config.yaml
num_hidden_layers: 8
hidden_size: 576
num_attention_heads: 6
num_key_value_heads: 2
head_dim: 96
intermediate_size: 2304
vocab_size: 16384
hidden_act: "squared_relu"
norm: "rmsnorm"
norm_place: "pre"
norm_eps: 1e-05
positions: "rope"
rope_theta: 484000.0
rope_fraction: 1.0
qk_norm: true
attn_scale: 0.123
bias: "none"
tie_word_embeddings: false
parallel_block: false
extras: ["some layers without attention", "local attention windows", "gated attention", "exclusive self-attention", "capped logits"]
init: "normal"
init_std_qkv: 0.0235
init_std_o: 0.00588
init_std_up: 0.0235
init_std_down: 0.00588
optimizer: "adamw"
learning_rate: 0.001
lr_mult_qkv: 0.7
lr_mult_o: 0.925
beta1: 0.9
beta2: 0.95
lr_head: 0.0031
warmup_steps: 275
schedule: "wsd"
decay_fraction: 0.763
decay_shape: "linear"
final_lr_fraction: 0.0
batch_tokens: 65536
max_seq_len: 1536
doc_mask: true
train_tokens: 529500000
max_steps: 8080
dataset: "wikipedia_en"
Each number is 128 + 32 x the weight over its row's rms, rounded and kept within 0 to 255. Layers, rows and columns count from 0. The size above them is the row's rms in percent of the matrix's.

# layer 3 MLP down, 576x2304, rms 0.0385, rows 218-289, columns 1152-1247
size [ 95 102 105  99 101 102  97 102  98  96 102  98 102 101  99  97 103 100 100  96  97  97 102 101 107 107 100  97 100  98  99 100  98  94 101  96 100 102  99 100  92 102  98 101 102 103  98 105 103  97  99 102 101 102  95  99  97  99  97 100 106 104  98 104  99 102  96  99  95  96 101 111]
[[133 108 110 129  77 132 152 149 121 107  95 120 153 180  95 177  53 145 173  17 139 128  90 121 184 142 133  96 168 221 107 199 115 149 114 101  63 127 108 101  83 153 132  98 107  82 101 112 157 148 166 147  63 131 138 136 119 137 124 117 151  90  98  90 131 135 127 157 107 125 164  97  70 129  88  48 135 100 143 113 121 110 172 123 115 160 122 158 184 131  97 174 109 110 144 152]
 [135 167  59 163  67  97 189 152 115 123 123 111 178 143 126 125 139  82 132 141 121  86 152 133  44 147 135 175 191  88 132 121 129 148  95 141 146 170 115  91 153 118 146 130 116 160 137 150 120  93 131 103  98  99 164 181 143 159 151 140  88 139 110 133 149 104 165 140  71 135 154 162 102 108 104 144 112 117 131 118  97 164  96 105 142 114 121 166 160 137 145 106 114 130 126 117]
 [138 159 117 125 140  83 122 144 179 126 128 173 187 188 151  98 106  96  80 148 103 100 169 120  94 148 134 124 131 158 114 173 164  36 123  74 141 176 100 163 121  32 139 131  47 182 142  92 116  56 144 131 141 162  98  98 139 143 110 130 150 143 147 133  97 124 157 152 134 117 118 195 110 110 135 149  93 125  79 150 159 104 115 138  73 101 109 146 116 161 127 161 161 107 134  91]
 [136  72 146 102 140 137  87  97 152 159 118  83 146  85 115 109 107  93 147  94 101 168  65 143  63  84 149 177 152 124  91 152 129  80 131 196  88 114  98 142 129 141 104 150 114 105 154 142 114 152  93 146 170 131 121 124 171 157 162  92 121 132 146 108 117 109 118  73  76 166 130 108  86  95 156  68 119 132 139 121 128 132 114 126 113 143  62 142 117 125  95 126 144 124 163 141]
 [131  79 163 109  89 128 172 123 124 144 129 135  18  97 161  89 105 147 101  60 148 132 185 160 159 101 103 119 161 127 118 115 150 123  95 110 185 139 158 118 123 152 158 110 141  69 150 109 172 136 119 182 108 149 175 141 132 164 148 118 134  93 125 106  99  90 124 113 126 163  85 225 154 120 158 156 121 152 138 163  91 114 136  75 130 172  86 123 138 174  98 124 138  99 104 149]
 [ 58 144 112 109 131 125 135  95 100 115 114  68 120 111 143 166 110 135  89 111 152  72  72 143 161  78 102 171 101 187 114  60 191 103 132 100 140 150  96 115 139  74 129 147  95 126 100 102 175 126 175  70  90 136  63 153  90 122  91 139 115 160  98  99 113 109 105 120 146 140  68 104 180 113 125 113 153 114 117  71 171 129 112  99 172 101  83 164 113 101  78 161  92 145  90 123]
 [113 119 138 198 115 144 145 166 134 114  82 144 107 114 152 134 130 141  70 120 196 108  92 180 154 116 112 152 147 126 151  88  64 121 177 153 109 183 165 118 149 120 151 196  74  88  99 119 132 174 100  99 156 157 147 148 122 144 101 136 122 154  98 155 108 131 164 115 112 115 178 110 189 144 117 121 119 129 102  94  79  90 194 141 174 101 139 179  47  88 103 177  93 136 169 148]
 [104 102 100  63 131 119 157  99 126 147 135  97 131 105 110 191 154 109  78  84 150 182  69 157 140  76  92 142 128 105 138 141 105 160 117 223  78 193 114 151 187  85 181 107 110 112  88 164 109  99 117 139  97 137 108 154  39 106  98 165 106 131 171 141 111 167 141 108  86 179  89 173 162  90 147 106 143 155 132 128 120 167 161 120 136 145 107 138 161 134 155 150 126  85  83  68]
 [108 128 212  96 161 165 145  82 120 152 181 167 172  84 169  31 111 134 157 102 155 130 152 156 150 142 146 117 107  96  71 142 131  79 132 132 138 164 123 145 108 123 107 173 154 140  94 121 100 150  98 142 128 124 169 107 150  68 158 147 108 126  97 157 136 118 114 110 124 160  90 200 116 147 120  88 111 129 104  83 125 127 166 119 148 138 149 140  78 127 134  95  81 118  65 110]
 [180  74 145 170 147 112  98 190 128 118 110 163 167  93 125 109 155  98 131 137  92 114 134 116 104 114  52 111 159  80  96  82 117 160 100 137 150 101 123  99 186  94 151 149 145 162  95 111  81  85 163 165 116 152  75 120 150 102 150  61 119 155 115 127  89 149 160 125 152 135  91 138  58  33 112 133 133 123 158 130 122 115 142 103 155 102 135  94 111 134 179 160  87 123 123 138]
 [ 93  76 115  65  78 134 152 110  97 172 146 131 136 111  72 147 154 100 189  87 111 142 100 145 115 132 146 118  83 141  72 166 149 120 128 123 154 149 156 134 110 123 114 116 137 154 105 171 130 134 109 127 115 128 157 110 105  89 103 173 113 151 117 120  43 101 136 144 138 108 134 130 142 121 123  78 101  65  84 181  85 112 127 111 143 151 110  98 108  97 130 110 110 130 107  93]
 [130 114 116 148 115 180  92 161 161  90 102 161  91 113 124 160 106  95 153 131 108 122 131 105 153 107 117 147 130 134 120 168 164 145 106 110 153 179 119 162 114 130 162  99 167 139 178 161 144 132 104 122 101 112 121  94 157  85 133 105  92  76 145 144 149 100 117 176 121  94 114 136  76 106 158 118 163 120  74 137  94 146  93 150 100 174 133 147 172 181 161 106  95  79 130 130]
 [ 78 105  94  65 169 163 197  52  97 149 136 119 133  38 121  93 163 108 200 150 122 153 121 130 120 161  72 131 191 202 241  89 108  67 152 164 100 168  84  65 130 123 128 119 125 120  99 134 165 121 118 167 113  54 149 156 135  98 143 104 150 175 182 129 149 121  97 159 119 104  94 106 136 139 147 100 137  71 121 160 135 157 130 129 139 109  86 146 127 122 209 169 120 127 136  93]
 [102 113 127 117 111 134 137  74 170 160 133 101  92 170  80  96 118 137 132 159 227 101 130 145 111 108 165 138 108 114 115 153  51 186 175 166 125 152 165 148 125  70 126 123 166  34  80  89 154 160 135  86 114 135 166 112  92 120 134 167 127 163 158 100  99 165 135 119  84 139 149 149  69 148 125  73 156 150  90 191 171 172  93 197 140 117 112 145 109 125  78 114 135 111 186 138]
 [119 135  73 119 150 103  43  89 117 142 174 129 121 167 149 119  98 147 140 128 142 157 150  75 141  65 147 169 145 122 106 131 105  74 217 136 131 110 159 148  76 134 159 128 125 177 123 139 107 103 128 110  96 107 118 138 144 118 131 112 104 166 169 118 128 162 145 132 154  98 157 142 133 124 112 181  93 150  90  93 165 157 129 105 102 179  91 129 109 164  87 122 135  30 145 105]
 [ 82 116 172  95 121 121 145 104 109 128 172 156 100  85 145 117 109 120 164 140 147 112 119  75 188 136 128 109 141 107 105 108  99 119 170 190  62 114 101 118 167 138 122 109 126 108 205 130 152 168 122 114 115 137 119  95 115 118 137  92 144  96 158 105 139 138  83 162  82 187  90 165 182 146 115 121 140 134 126 121 111  92 166  70  58 153 126 153  66 130 119 110 121 101 141 108]
 [118 111 146 136 113 143 181 162 102 162 166 125  73 178  97 146 101 101  84 176  77 147 142 139  84 121 156 130  80 116 104  66 149  99 140 147  78 111 135 158 132 138 117 137 126 151  70 105 131 160 108 126 123  83  99 160 123 130 150 155 139 150 106 102  79 126 156 148  86 129 168 121 177 228  97 137 115  57 147 189 147 172  96  90 127 158  90 114 176 194 113 146 113  98 113 126]
 [123 103  96 161  61 101 127 190  96 111 164 145 143 164 147 150 210  99  66 172 156  79 148 164 117 123 223 167 146 102 122  93  91 148 153 109 138 141  99 194 126 121 127 153 136 171 116 158 146 132 184 102 197 120  88 140 114 134 120 179 104 199  99 131 156  79 122 176 110 140  91 106  83 148  81 126 128 119 186 126 132  77  83 105 167  85 185 131 140  77 170 173  87 141 159 128]
 [129 115 163 125 125 152 116 145 134 141 134 128 169 162 172 174 159 147  66 180 182 138 126 165 131 143  93 147 179  83 174 173 148 140  63  75 100 106 127 119  87 136 123 113 163 156  81 113 137 158 118  92 108 138 170 151 128 193 121 164 126  95  95 175 139  84 127  86 140 223 174 116  87 141 104 124 142 111 114 162 121 152  91 107 141  76 183 175 117  74 180 137 129 147 133 117]
 [127 120 126 154  75 180 186  85  85 140 211 194 162  85 117 141 123 135 116  91 131 117  87 119 161  93 160 100 190 139 110 128 111 163 162 104 168  75 150 150 127 130 122 135 155 169 136 131 124 143 154 168 193  73 113 147 145  67 160 165 127 169  78 164  91  90 146 148  93 107  83 141 118 198 103 151  57 126 135 103 122 117 180 139 117 131 199 104 120 121 101  88 118 153  40 128]
 [144 122 112 162 172 121  95 118 146 102 140 133 194 161 158 120 164 100 126 161 165 140 129 170 158 104 192  79 137 126 165 164 111 113 152 170 144 128 137 142 142  99 124 114 192 170 150 118  99 131 182 130 133 125 137 173 137 154  99  97  97 152 174 145 122 132 178 165 128 106  84 168  46 121  63 124  95 145  90 114 143 192 142 221 164 124  93 123 168 139  76 148 130 158  60 148]
 [148 138 129 126  68 173 177 140 168 120 144  99 188 122 110 166 120 197  61 151 167 123 184 127 160 177 133 176 102  43 155  66 118 141 153 161 203 171 100 120 171 113 162  96  83 155 128  50 100  87 145 146 160  91 127 177 150 120 150  82 116  92 120  89 160 131  92 160  85 130 103 127 226 155 107 124 127 156 145  51 110 189  86 127 153 122 151 124 125 100  91 177  58 155 124  87]
 [108 197  81 156 104 128 109  73 129  99 136 137 134 101 135 146 144 109 148  78 168  89 140 104 125 158 169 145 110 132 108 156 184 154 134  52 127 101 121 164 128 150 122 118 134 138 105 107 167 119 114 130 206 130 133 115 143 137 110 124 103 192  92  94 103  80 158 128 109 138 215 117  79 107 227 168 127 161 136 144 118 101 145 104 148  86 150 125 127 172 103 136 143 176 116 162]
 [133  94 168 117 191 131 152 144 171 141 170  84 147 118 105 105 131 106 175 133 140 174 151 143 110 146  90 140 160  54 133 136  52 160  85 170 113 138 150 185 151 166 154 147 101 126 122  35  92 116 156 133 128 107 134 142 140 129 172 129 145  88  96 148 125 120 129 136 135  90 144 121 151 139  62 163 110 180 180  85 137 113 152 131 104  95 120 148 158  86 153 137 109 115 165 118]
 [122 139  41 126 163 167 122 147 119 100 191 180 121 136 169 137  75 111 100 161 133  97 185  97 121 108 126 197 180  83 143 161 160  83  85  59 152 164 101 112 189  44 149  95 137 136 162  78 144 148 115 132 171  95 173 155  92 120 140 172 138 155 113 149 110 193 107 172 141 148 120  98 163 147 144 114 142  53 137 128 124 118 139 140 124 110 128 134 142 132 104  83 136 137 137 172]
 [160  72  99 108 152 118  95  82 118 171  90  76 168 112 105 152  70 123 150 131 120 122  79 148  99 128 124 119 118 157 115 150 110  83 101 106 121 102 123 150 133 123 169 100 119 150 170 115 113  98 132  48 121 153 138  89 169 160 110 153 153 100 164 130 123 171 146 135 126 118 172 158 192 135 129 115 186  78 135 124 143 101 113 154 124 113 130 140 119  73 123 162  92 143 126 160]
 [135 172 202  95  72 153 111 110 123  63 182 149 136 193 144 137 138 113  74 136 140 130 110 157 128 123 149 139 107  71 102  72 150  92  68  70 106 111 208 139 147 126 149 154 172  99 115 150 219 123 119 166 127  96 149 147 109  92 124 175 132 174 169 113  75  89 130 138 121 141 107 134 188 156 149 168 107  92 151 181  73 158 165 101 175 121 189 123 127 135  99 152 112 101 113 146]
 [104  90  93  76  70 165 197 246 168 142  91  73 151  74 128 128 192 128 157 145 150 106 121 129  78 179 105 142 153  94 106  86 146  55 108 160 105 182 205 135 185 151 145 122 121 110  78  66 134 119 161 133 132 144 149 142 145 113 114 159 152 157 135 120  99 127 165 142 201 119 149 189 128  89  44 133 170 166 160 119 138 107  93 139  92 106 121 192 157 125 100 161 168 116 104  99]
 [133 120 125 171  90 177  96  90 162 133 111 105 130  96  48 151 165 142  78 105 145 116 101 129 154 105 140  93 103 111  93 152  86 127  73  98 152 116 127 149 116 123 133 143 103 186 168 111 158 142 184 166 125 138 144 119 126  93 152  93 144 217 153 148 108 160 161 140  76 106 100 147 111 109 170 148 103 147 178 110 197 124  92 150 113 132 106 114  99 130 125 174  56 103  67 106]
 [113  77 136 101 120 141 127 167  59 124  58 117  85 142 130  78 177 120 119 159  64 138 180 192 133 171  78 172 122 112 115 173  81 169 147  94 111 194  94 109 113 123 105 115  95 144 153 159 124 199  99 187 156 155 113 138 148 132  85 136 134  82 136 187 114 131 177  93 140 119 188  91 117 146 119 138 116 118 127  99 129 110  99 125 199 109 126 128 122  86 125 119 120 125 105 124]
 [ 90 134 146 117  88 148 157  61  88 135 167 191 100 140 120 161 145 114 122  81  67 145 126 109 154 103 105  59 110  92 132 110  78  94 144 104  41 141 151 164 105 132 144 164 149 141 178  90 130 149 123  88 108  98  93  87 119 146 155  92 118 191 214  96  94 123 143 153 140 175 113 136 125 153 142 122 122 156 147  91 162 117 171 201 154  86 142 122 108 207 151 119 180 164 131 167]
 [131 102 164 164 167 113 101 129 131  89 101  87  95 144 155  81 181 128 110  89 110 169 136 153 136 103 133 182 103 138 113 115 140  98 172 123 119 160 178 150 131 131 171 114 189 127 167 129 119 176  99 139 121 119  96 142 142  76 120 179 148 131 116 113 114 129 117 124 152 121 132 123  84 148  68 125 115 128 134 144  94 113 124 159 157 103 173 135 120 111 141 143 127 124  59 134]
 [ 90 158 102 104 108  88 148 137 128  83  89 169 192 204 132 166 156 107 122  68  93 120 127 160  56  96 159  90  92  78  73 196 131 123 136 117 150 142 132 142 120 116 189 159  74  98  90 106 146 115 147 139 201 132 163 161 143  83 145 156 100 131  61 126 126 134 109 120  74 165 197 145 198  97 115 108 144 155 149 115  75 130  65  85 126  67  71 158 153 117 106 152 113 188  45 156]
 [124  96  91 133  66 144 119 113 143 130  87 163 108  99 160 103 145 129  98 152  68 136 188 143 105 118 153 113 143 121 106 162 100 111 138  91 172 147  91 121  81  92 147 125 137 118  82 199 119 122 140 202 145 128 139  82 130 138  84 150 110 202 137 170 115 127 176 153 171 162 114 175 127 109 103 130  93  99 118 113 147 154 124 132 132 129 146 118 161 112  98 109 132 167  66 150]
 [182 113 113 107  95 119  92 170 156 144 149 110 105  79 104  89 137 118 163 168 143 164 159 124  96  91 205 132 154  93 114  99 184  98 141 124 153 103 126 148 183 103 172 166 141 152 137  90 126 114 162 148  71 127 119 135 108 121 120 138 116 109 138 136 141 118 181 109 136 187  77 133 158 144 140 180  92 104 129  94 187 216  96 112 180 186 122 104 162 164 114 105 179 138 110  98]
 [146 137 119  94 125 191 146 104  80 176  98 177 132 183 150  71 137 171 106 126 144  76 155 161 100  92 164 136 101 120  93  78  73 172 136 111 178  94 106 127 105  76 107 191 113 102 143 129 125 109 132 112  88 183 108 166 112 116 106 132  81  91  77 117 118 118 132 123 127 176 122 179 105 141 143 118 151  82 119 154 186 143 152 135 125 160 120 163  77 116 164 146 120 174  92 150]
 [187 119 122 108 163 119 128 148 178 166 103 119 147  90 101 146  98  66 114 206 112 141 176 102 171 122 133  78 106 143 122 137 132 101  96 137 104 100 143 130 102  89 152  77 135  82 170 133  95 140  96 138 105  83 171 198  87 178  87 139 168  72 113 150  96 132 136 175 170 152 197  91 116  57 159 150 144 157 118 190 164 134 158 106 146 138 104  88 122 170 122 171 186 164  90 154]
 [125 119 166  90 107  96 164 156 122  76  73 114 167 121  98 128 120 147  71 192  84  97 137 139  67 135 147  89  96 200  80 142 200  68 107 117 115  70 100 100 141 124 109 106 120 111 138  48  98  82 148 174 163 129 152 115 143  73 147 119 119  78 119 164 152 199 206 147 205  75  88 149  62 115 107  91 140 177 206  98 163 182 125 188 160  93  96 157 118 132 122 141 117 135 209  80]
 [143  98 165 137 104 121 120 185 123 150 117 111 107 107 165 134 124 142  89 106 109 122  91 138 133 129 106 102 162 210 158 104  64 146 147 167  75 156 151 119 115 104 129  69 107 162 151 115 111 152 134  91 108 151 156 146  66 148  97 137 146  77 114 102 101 167 182 137 145 155 104 121 198 157  78 150 117 154 107 106 112 106 114 130 131 192 171 101 188 147  86 143 161 118  76 169]
 [ 82 148 134 117 133  95 148 158 109 131  96 124 131 175 160 119 116  84 151 159  83 138 132  98 135 126  99 167 170 136 183 120  83  98 127 158 151  66 112 162  85 133 123  94 103 150 138 135  84 118 142 100  76  93 119  86 102 134 216  71 127 122 107  91 132 155 110 145 122  75 145  96 132 119 123 154 184 113 141  98  98 157  75 145  92 147 122  82 121 167  92  92 118 100 131 114]
 [ 65 118 149 134 134  59 114 144 119 120  96  55 115 110 140 113 130 144 125 135  55  88 143 127  95 108 103 190 144 175 183  85  58  87  93  82 112 121 121 113 191  78 124 133  86 109 109 125 111 106 108 115 100 137 141 188 147 135 160 106 123 151 150 114 102 125 140 138  75  94 146 109  67  73 153  86 125 119 105 110 129 141 119 127 109 145  67  58 169 130 163 130 111 170 139  89]
 [103 106  83 119 139  96  43 100  90 154  71  79 139 111  82 148 126 160 165 135  83 106 114 120 198 122 109 146 166 113 133  95 207 111  91 132  69 160 135  62  94 145 124 130 114 101 134 138 106 135 171 109 173 143 134  87 128 116 110 145 202  76 110 118  99 125 144 126 139 137 149 116 169  87 144 142 168 184 108 106 112 147 121 104 128 101  96 129 114  64 158 117 150 100  74 153]
 [145  83 137 114  97  51 188  99 110 138 114 183  70 135 124 102 137  58 113  95 154 152 115 134 175 146 143  97  86 136 104 153 111 155 136 142 102 112 119 134 113 186  97 111 132 115 143 105  96 135 117 124  79 119 137 159 167 145 156 108 122  89 150 101 140  91  76  92 127 142  78 131 130 145  94 138 126 115 121 170 117 114 119 129 138  82 179 108 142 113 129 150 154 147  81 144]
 [151 182 122  55  86 129  88  99 144 119 118  89 184  84 167 139 118 119  98 143 157  72 156 122 138  77 141 115 170 160 126 111  94 133 128 100 160 201 127 161 131  87  95 110 104 109 115  88 118 144 139  94 104 123 108 203  87 132 100 181 153  98 105 197  86 104  86 103 133 137  81 139 115  94 135 143 124  98 134 143 135 122 154  95 129 162 152  90 115 113 148 125 164 132 106 152]
 [151 139  97 113 109 146 182  99 148  92 140 126 129 150  91  86 167 108 147  80  77 169 111 162 128 116  93 130 134  24 147 163  79 104 131  97 144 132 122 100 129 126 126 140 101  76 133 182 116 134 111 132 121 154 106 117 113 116 121 101 132 105  92 134 113 147 126 100 133  73 186 141 115 146 155 158 137 117 121 128 120 115 182 139  98 176 186  82 115  94 157 118 133 151  64 190]
 [140 119 101 108 138 156  20 119 126 128 143 125 151  90  80 175 126 140  80 113  62  92 122 120 101 168 157 143 111 152 124 105 144 103 126 185 115 129 134 149 122 179 140  96 133 118 123 126 151  90 128 178 137 162 115 105 141  75 154 103 108 164 114 110 154 126 182 153 165 138  76 102 186 158 105 154 113 124  68 140 134 147 101 131  58  79 124 127 123 112 141 124 110 128 108  75]
 [141  79 153 120 157 152 156 169 111 142 107 146  93 132 106 132  52 103 145 103 106  83 126 102 109 112 138 138 131 147 136 174 134 131 134 170 107 163  75 159 149 129 116 106 114 134  86 122 181 110 142 121  92 124 173  61 137 177 124  26 147 109 133 108 135 156 162 127 128 147  98  94 119 144 131 119 107 138 107 166  68 133 170 103 117 141 105 129 127 130 129 109  97 139  99 192]
 [175  77 148  64 201  92  95 145  91 152 104 177 135 166 152  91 154 119 173 100 174 122 143 150 113  79 162 123 116 162 112 142 131  97 134 180 118 170 151 182 127 142 149 147 129 101 126 108 125  39 100 120  82 133 172 120 107  93 144 147 128 141  94  84 125 165  54  99 129 144 147 158 115 109  92 181  90  99 100 103 134 119 153 133 135  98 173 132 149 151 140 101 154 108 182 196]
 [136 178 102 164 121 145 162 106 137 132 135 166 135 153  88 107 137 117 112 212 135 147 117 145 150 192 121 153 121 144  98 126 129 110 106 105 137 161 121 135 103  57 136 109 108 120  89 168 125 169 153 192  93  69 129 110  86 119 122 102 133 129 105 102 110 190 118 145 149 145 175 108  62 121 114 121  83 119 113  70 124 141 102 171 149 109  91 103 142 170 116 112 133 136 196 159]
 [138  90  74 145  98 124 162 143 147 146  92 122 165  96 102 160 130 115 161 115  97 105  86 112  74  83 166  54 156 141 142 135 152  69 148 102 134 166 169 107 130 125 151 152 146  47 117 125 131 156 160 131  98  92 152 174 159 142 124 110  83 140 152  94 191  96 143 124 112 120 123 142 115 179 143 178 149 130 138  88 116 175 185 109 114  70 154 141 149 155  98 132 116 209 107  51]
 [ 92 122 130 107 105  81 127 145 131 129 111 125 108 187 132 130 134  71 174 191 109  65 100 195 141 156 130 189 153  83 112  62 130 103 149 133 176  86 110  65 136  94 177  70 141 117 115 150 111 146 143 121 132 114 125  72 157 164  94 172 117  88 130 146 142 147 115 130  97 171 184 118  97  89 163 142 111 164 197 164 154 125  95 102 131 107 159  89 108 127 116 148 163 162 125 118]
 [134 128 173  96 152 127 172 126 125 126 102 133 152 125 150 190 125 120 142 134 209 120 136 149 138 132  89 138 147 158  91 107  76 174  61 113 139  86 116 129 128 132 122 137 100 112 142 126 144 142 179  92 129 103 159 134 195 170  98 170 178 131 161 163 118 106  72 107 132 157 141 125 167 105 145 107 149 203 170  94 135  81 123 102  90 116  95 172 164 137 133 151 112 131  89 150]
 [131 123 163 113 174 170 203  95 101 117 130 134 175 158 120 125 131 126 105 117 127 119 151 128 116 135 119 125  65  91 112 146 108  81 162  89 177  82 119  52 255 129  98  77 158  94 107 125 107 121 143 108 119  58 167  82  89 112 119 151 113 142  77 159 131 158 131 138 121 149  99 127 104  64  92 155 147 161 153  96 122 115 139 109 117  78  90  89  96 167  99 141 150 125 121  41]
 [193 204  89 186 112 142 161 135 127 124  79 146 155 227  88 131  95 169 102 168 138 138 164 181  13 125  96 139 126 118 133  62  98 132 158 166 130 130 162  91 171 128  94  75 126  97 127 139  74 128 122  87 137 138 163 160  98  75 147 125  88 123 161 187 149 155 161  99 104 159 151 183 117 146 161 117 130 164  98 126 142 138 165 139  97  73 162  70 151 137 139  86 121 125 128 161]
 [ 97 115  94 152 137 108 165 201 145  71 169 130  81 136 136 114 135  70  91 116  66 107 111 139 157 167  75 142 134 206 111 173 169 134 164 167 162 111  95 155 142  74 114  85 128  91 187  70 138 102 113  98 153  77 141  88 124 116 110 162 164 159 134 171 141 139 126 103 113  99 212 165 164  67 131 116 162 171 141 107  87 107 190 115 108 102 114 186  80 115 113 123  85 154 174 124]
 [120 162 113  88 151 171  99 113 126 121 150 166 129  90 142 121 104  89 131 149  88 148 131  72 121 138 151 103 113  56 100  66 148 101 190 157  93 147 189 122 188 161 173 171 170 168  59 144 163 121 130 115 167 109 146 129 155 142 139  84 138 206 157 123 154 178  87 111  86 152  97 171 121 158 145 148 109 116 122 137 128 105 135  99 138 143 124 144  59 109 132 132  61 131  65 135]
 [193 133 129 107  84 136  97 124 108 122 162  84 132 156 117  55  81 170 130 107 169 103 114 107 144 145 129 148 123 126 156 139 119 144 142 113 175 141 116 147 141 122 149  91 142  99  64 120 144 199 141 176 113 117 138  92 142 110 132 124 126  60 137 124 100 119  98 104  92 154 140 120 116 147 166 187 137 129 133 150  97 128 144 114 101  90 173 107 118 132 121 117 129 118 132 114]
 [113  97 170 133 130 124 129 109 116 128 128 152 115  85  92 143 129 131 158 156 134 134 135  95 147 130  68 175 155 122 103  77 176 169 136 102  61 170 126 130 151 145 146 128 106 107 168  73 107 122  86  96  69  27 106 122 129 137  93  71 133 113 142 118 133 150  98 145  58 127  81 111 154  77 100 144 126 146 166  99 112  94  98 124 106 108 171 137  98 100 148  82  67 115 165 144]
 [166 158 133 110 106 130  97 126 139 122 158 147 179 168 158 133  90 174 128  93  83 129 115 111 137 128 179 127  80 148 152 135 117 127 144 200  81 122  93 132 138 130 119 104 130 155 204 120  77 144 106  84  97 145 127 125  87 126 145  91 184  99 113 179 140 125 170 119 107 102 114 113 229 119 169 176 128 152 137 105 167  94 174 113 105  97 134 125 122 162 112 105 187 135  66 149]
 [145 116 117 101 206 119 121 169 167 100 158 169 136  90 179 156 154 128 113 102 132 153 138 127 133 122 151 135 117 132 109 102 140 115 103 116 169 131  82 129 135 101 151 150 170 124 111 130 100 145  84 179 100 159 142 187 140 101 143 160  97 109 127  87 117 114 156 153  86  36 119 116  98 133 147 147 104 170 128 101 151 150 166  94 161 122 145 114 148 158  52 146  88 140 140 170]
 [148  84 145 102 185 103  80 117 127 160  60 170 146  91 169 145 130 144 161 157 109 190  49 119 146 121 151  89 138 135 164 173 126 102 158 143 107 126 121  61 125  88 111 125 117 176 157  95 141 110 112 138 156 163  86  98 138 119 118 155 158 136 147 109 107 122 147 121 138  67 142 142 173 176 157  88 191 130  93 111 161 115 169  96 135 137 102 143  88 121 133 159 171 108  33 106]
 [104 115 115 153 101 109 109 148  92 145 113  88 128 167 118 148  93 130 130 163 116 148 101 112  91 126  74 151 164 145 152 182 133 116  92 101 142 134 111 124 194  80  48 120 119  93 123 102 135 134 141 149 156 111 152 155 141 131 158 110 134 137 115 141 115  70 105  81 151 143 122 137  95  90 123 162 157 115 138 163 134 131 127 208 138 147 144 136 110 141  94 167 108  89 114 139]
 [161 176 145 121  87 152  97 146 143  66 190  96 134 116 111 194 140 128 128 148 140 146 199 136 194 159 169 124  94 123 198  85 175 111 120 143 112 120 140 138 102 187 179 108 173 106 123  59 195 140 106 119 179 133 172 154 174  96 103 118 159 114 164 153 136  84 135  87 132 108 113  91 114 153 147 185 124 127 109 136 130 164  96 137 178 113 139 134 150 130 144 145 149 167 152 177]
 [146 115 107 158  80 126 161 118 150 173 157 145 128 121 113  73 133  70 167 141  97 134 116 116 135  82 184  78 108 172 115 124 139  40 102 113 117 145  58  96  91 148  98 156 111 157 142 143  56 146 176  66 128  86 132 122 146 107 120 202 131 133 141 114 152 123 103 123 140 138 126 185 110 158 127 160  71 140 123 143 102 171 103 134 132 177 117 109 117 143 167  66  78 140 159 164]
 [102 154 157  71  93 117 139  94 172 194  72 155 152  68 117 145 154 126  94 103 194 142 180 163 129 116 139  15 164 163 143 171  62 135  94 132  84 109  95 159 151 132 114 104 125 101  81 172 113 161 156 161 134 109 151 140 139 114 142 117 149 176 131 108  90 125 127 170 150 172 167 134 118 107 163 114 112 101  94 152 149  78 160 116 120 109 211 134 119 147 169 127 140 162  98 153]
 [135 127 101  71  96 124 119 124 179 154 116 169 105 150 106  91  87 149 121  93  90 140 179 196  79 128 146 165  95 152 139 132 103 169 169 163 148 102 122 163 103 163 143 195 163 196 160 136 135 150 142  85 180 109 152  89 125 128 118 126 113 124  94 121 124 180 170 136 145 114 131 114  82 103 190 162 140  93 149 108 139  84 135 119 140 124 152 132 132 135 128 143 193 127 186 171]
 [125 136 110 229 116 118  93 134 114  98 130 105  97 112 100 126 131 132 103  75 109 113 112  96 128 166 190 141  91  90 115 102 118  46  88  60 151 138 115  72 215 106 168 149 119  98 125 167 125 109 149 139 113  67 166 157 146 148 114 112  49 111 161 147 118 150 149 127 133 128 109 143 105 144 164 118 130 108 192 148 163 125  86  84 110 158 128 157 147  97  94 122 107  79  55  85]
 [130 197 180 135 119 143 123 160 148 161 132 148  95 138 109 107 164 132 121 170  96 165 190 141 120 137 147 113 130 177 103 120 155 195 103 144 107  47 116  79  81  93 146 124 166  74 139 117 145 104 109  83 148 183 159  36 106 132  96  79 106  88 124 129 113 150 112 156 179 102 169 152 169  55 154 154  71 108 108 128 174 108 164 139 188 148 100 147 141 124 140  98 129  99 163 112]
 [129 117 168 131 127 137 183 162 129 117 125 112 109 132  82 125 154 148 143 133  69 101  95 191 117 118  81  52 138  96 190 101 116  47 130 189  87 173 142 140 156 132 121  99 130  96  54 112 115 131 104  67 110 145 105 162 162 149  84 120 149 123  32 163 158 136 150 156  83 123  96 182 106 181 110  90 189 113 196 169 135 161 111 111 146 109 157 122 129 136 101 209 177 150 108  90]
 [110 132 121 186 198 200 143 108  90 119 177 104 107 126 140 121 143 102 120 169 120 109 146 107 100 160  55 187  90 135 141  66 110 161 128 204 187 132 148  73  90 103  96 150 103 115 133 115 187 130 103  97 106  86 112 153  97 122 115 138 134  91 168 120 139 159 159 132  87 113  51 109 174 119  91 125 165  82 136  97 167 146 136  88 117 120 102 146 101 101  78 102 118 135 156 164]
 [126 157 184  74 102  92 139 102 123 158 152 128 145 149 135 154  62 174 144  92  93 118 146 101  48 128  44  86 164 151 136 140 114  97 153  92 127 154  89 110 136 187 116 198  90  46 125 144 143 152 142 101 104 145  93 165 137 123 162 177 135 108 195 148 124 133  42  80 124 117 149 135 105 151 156 104  91  95  76 100 131 127 132 108 148 114 142  99  68 160 182  63 152 166 157 173]
 [125  72 154 130 141 136 167 192 123 141 121  88 108 149 121 120 189 154 161 173 142 139  79 181  70 163 117 118  68 127 122 145  83 138  87 141 162 152 161  96 146 175 150 166 102 155  79 113 122 143 152  98 149 162  97 124 148 142 157 179 130 160 144 162 157 161  79 115 125  60 159 142 120 102  83 149 153 145 190 112 190 153 122  81 214 123 147 129 130  98 116 162  95 155 118 112]]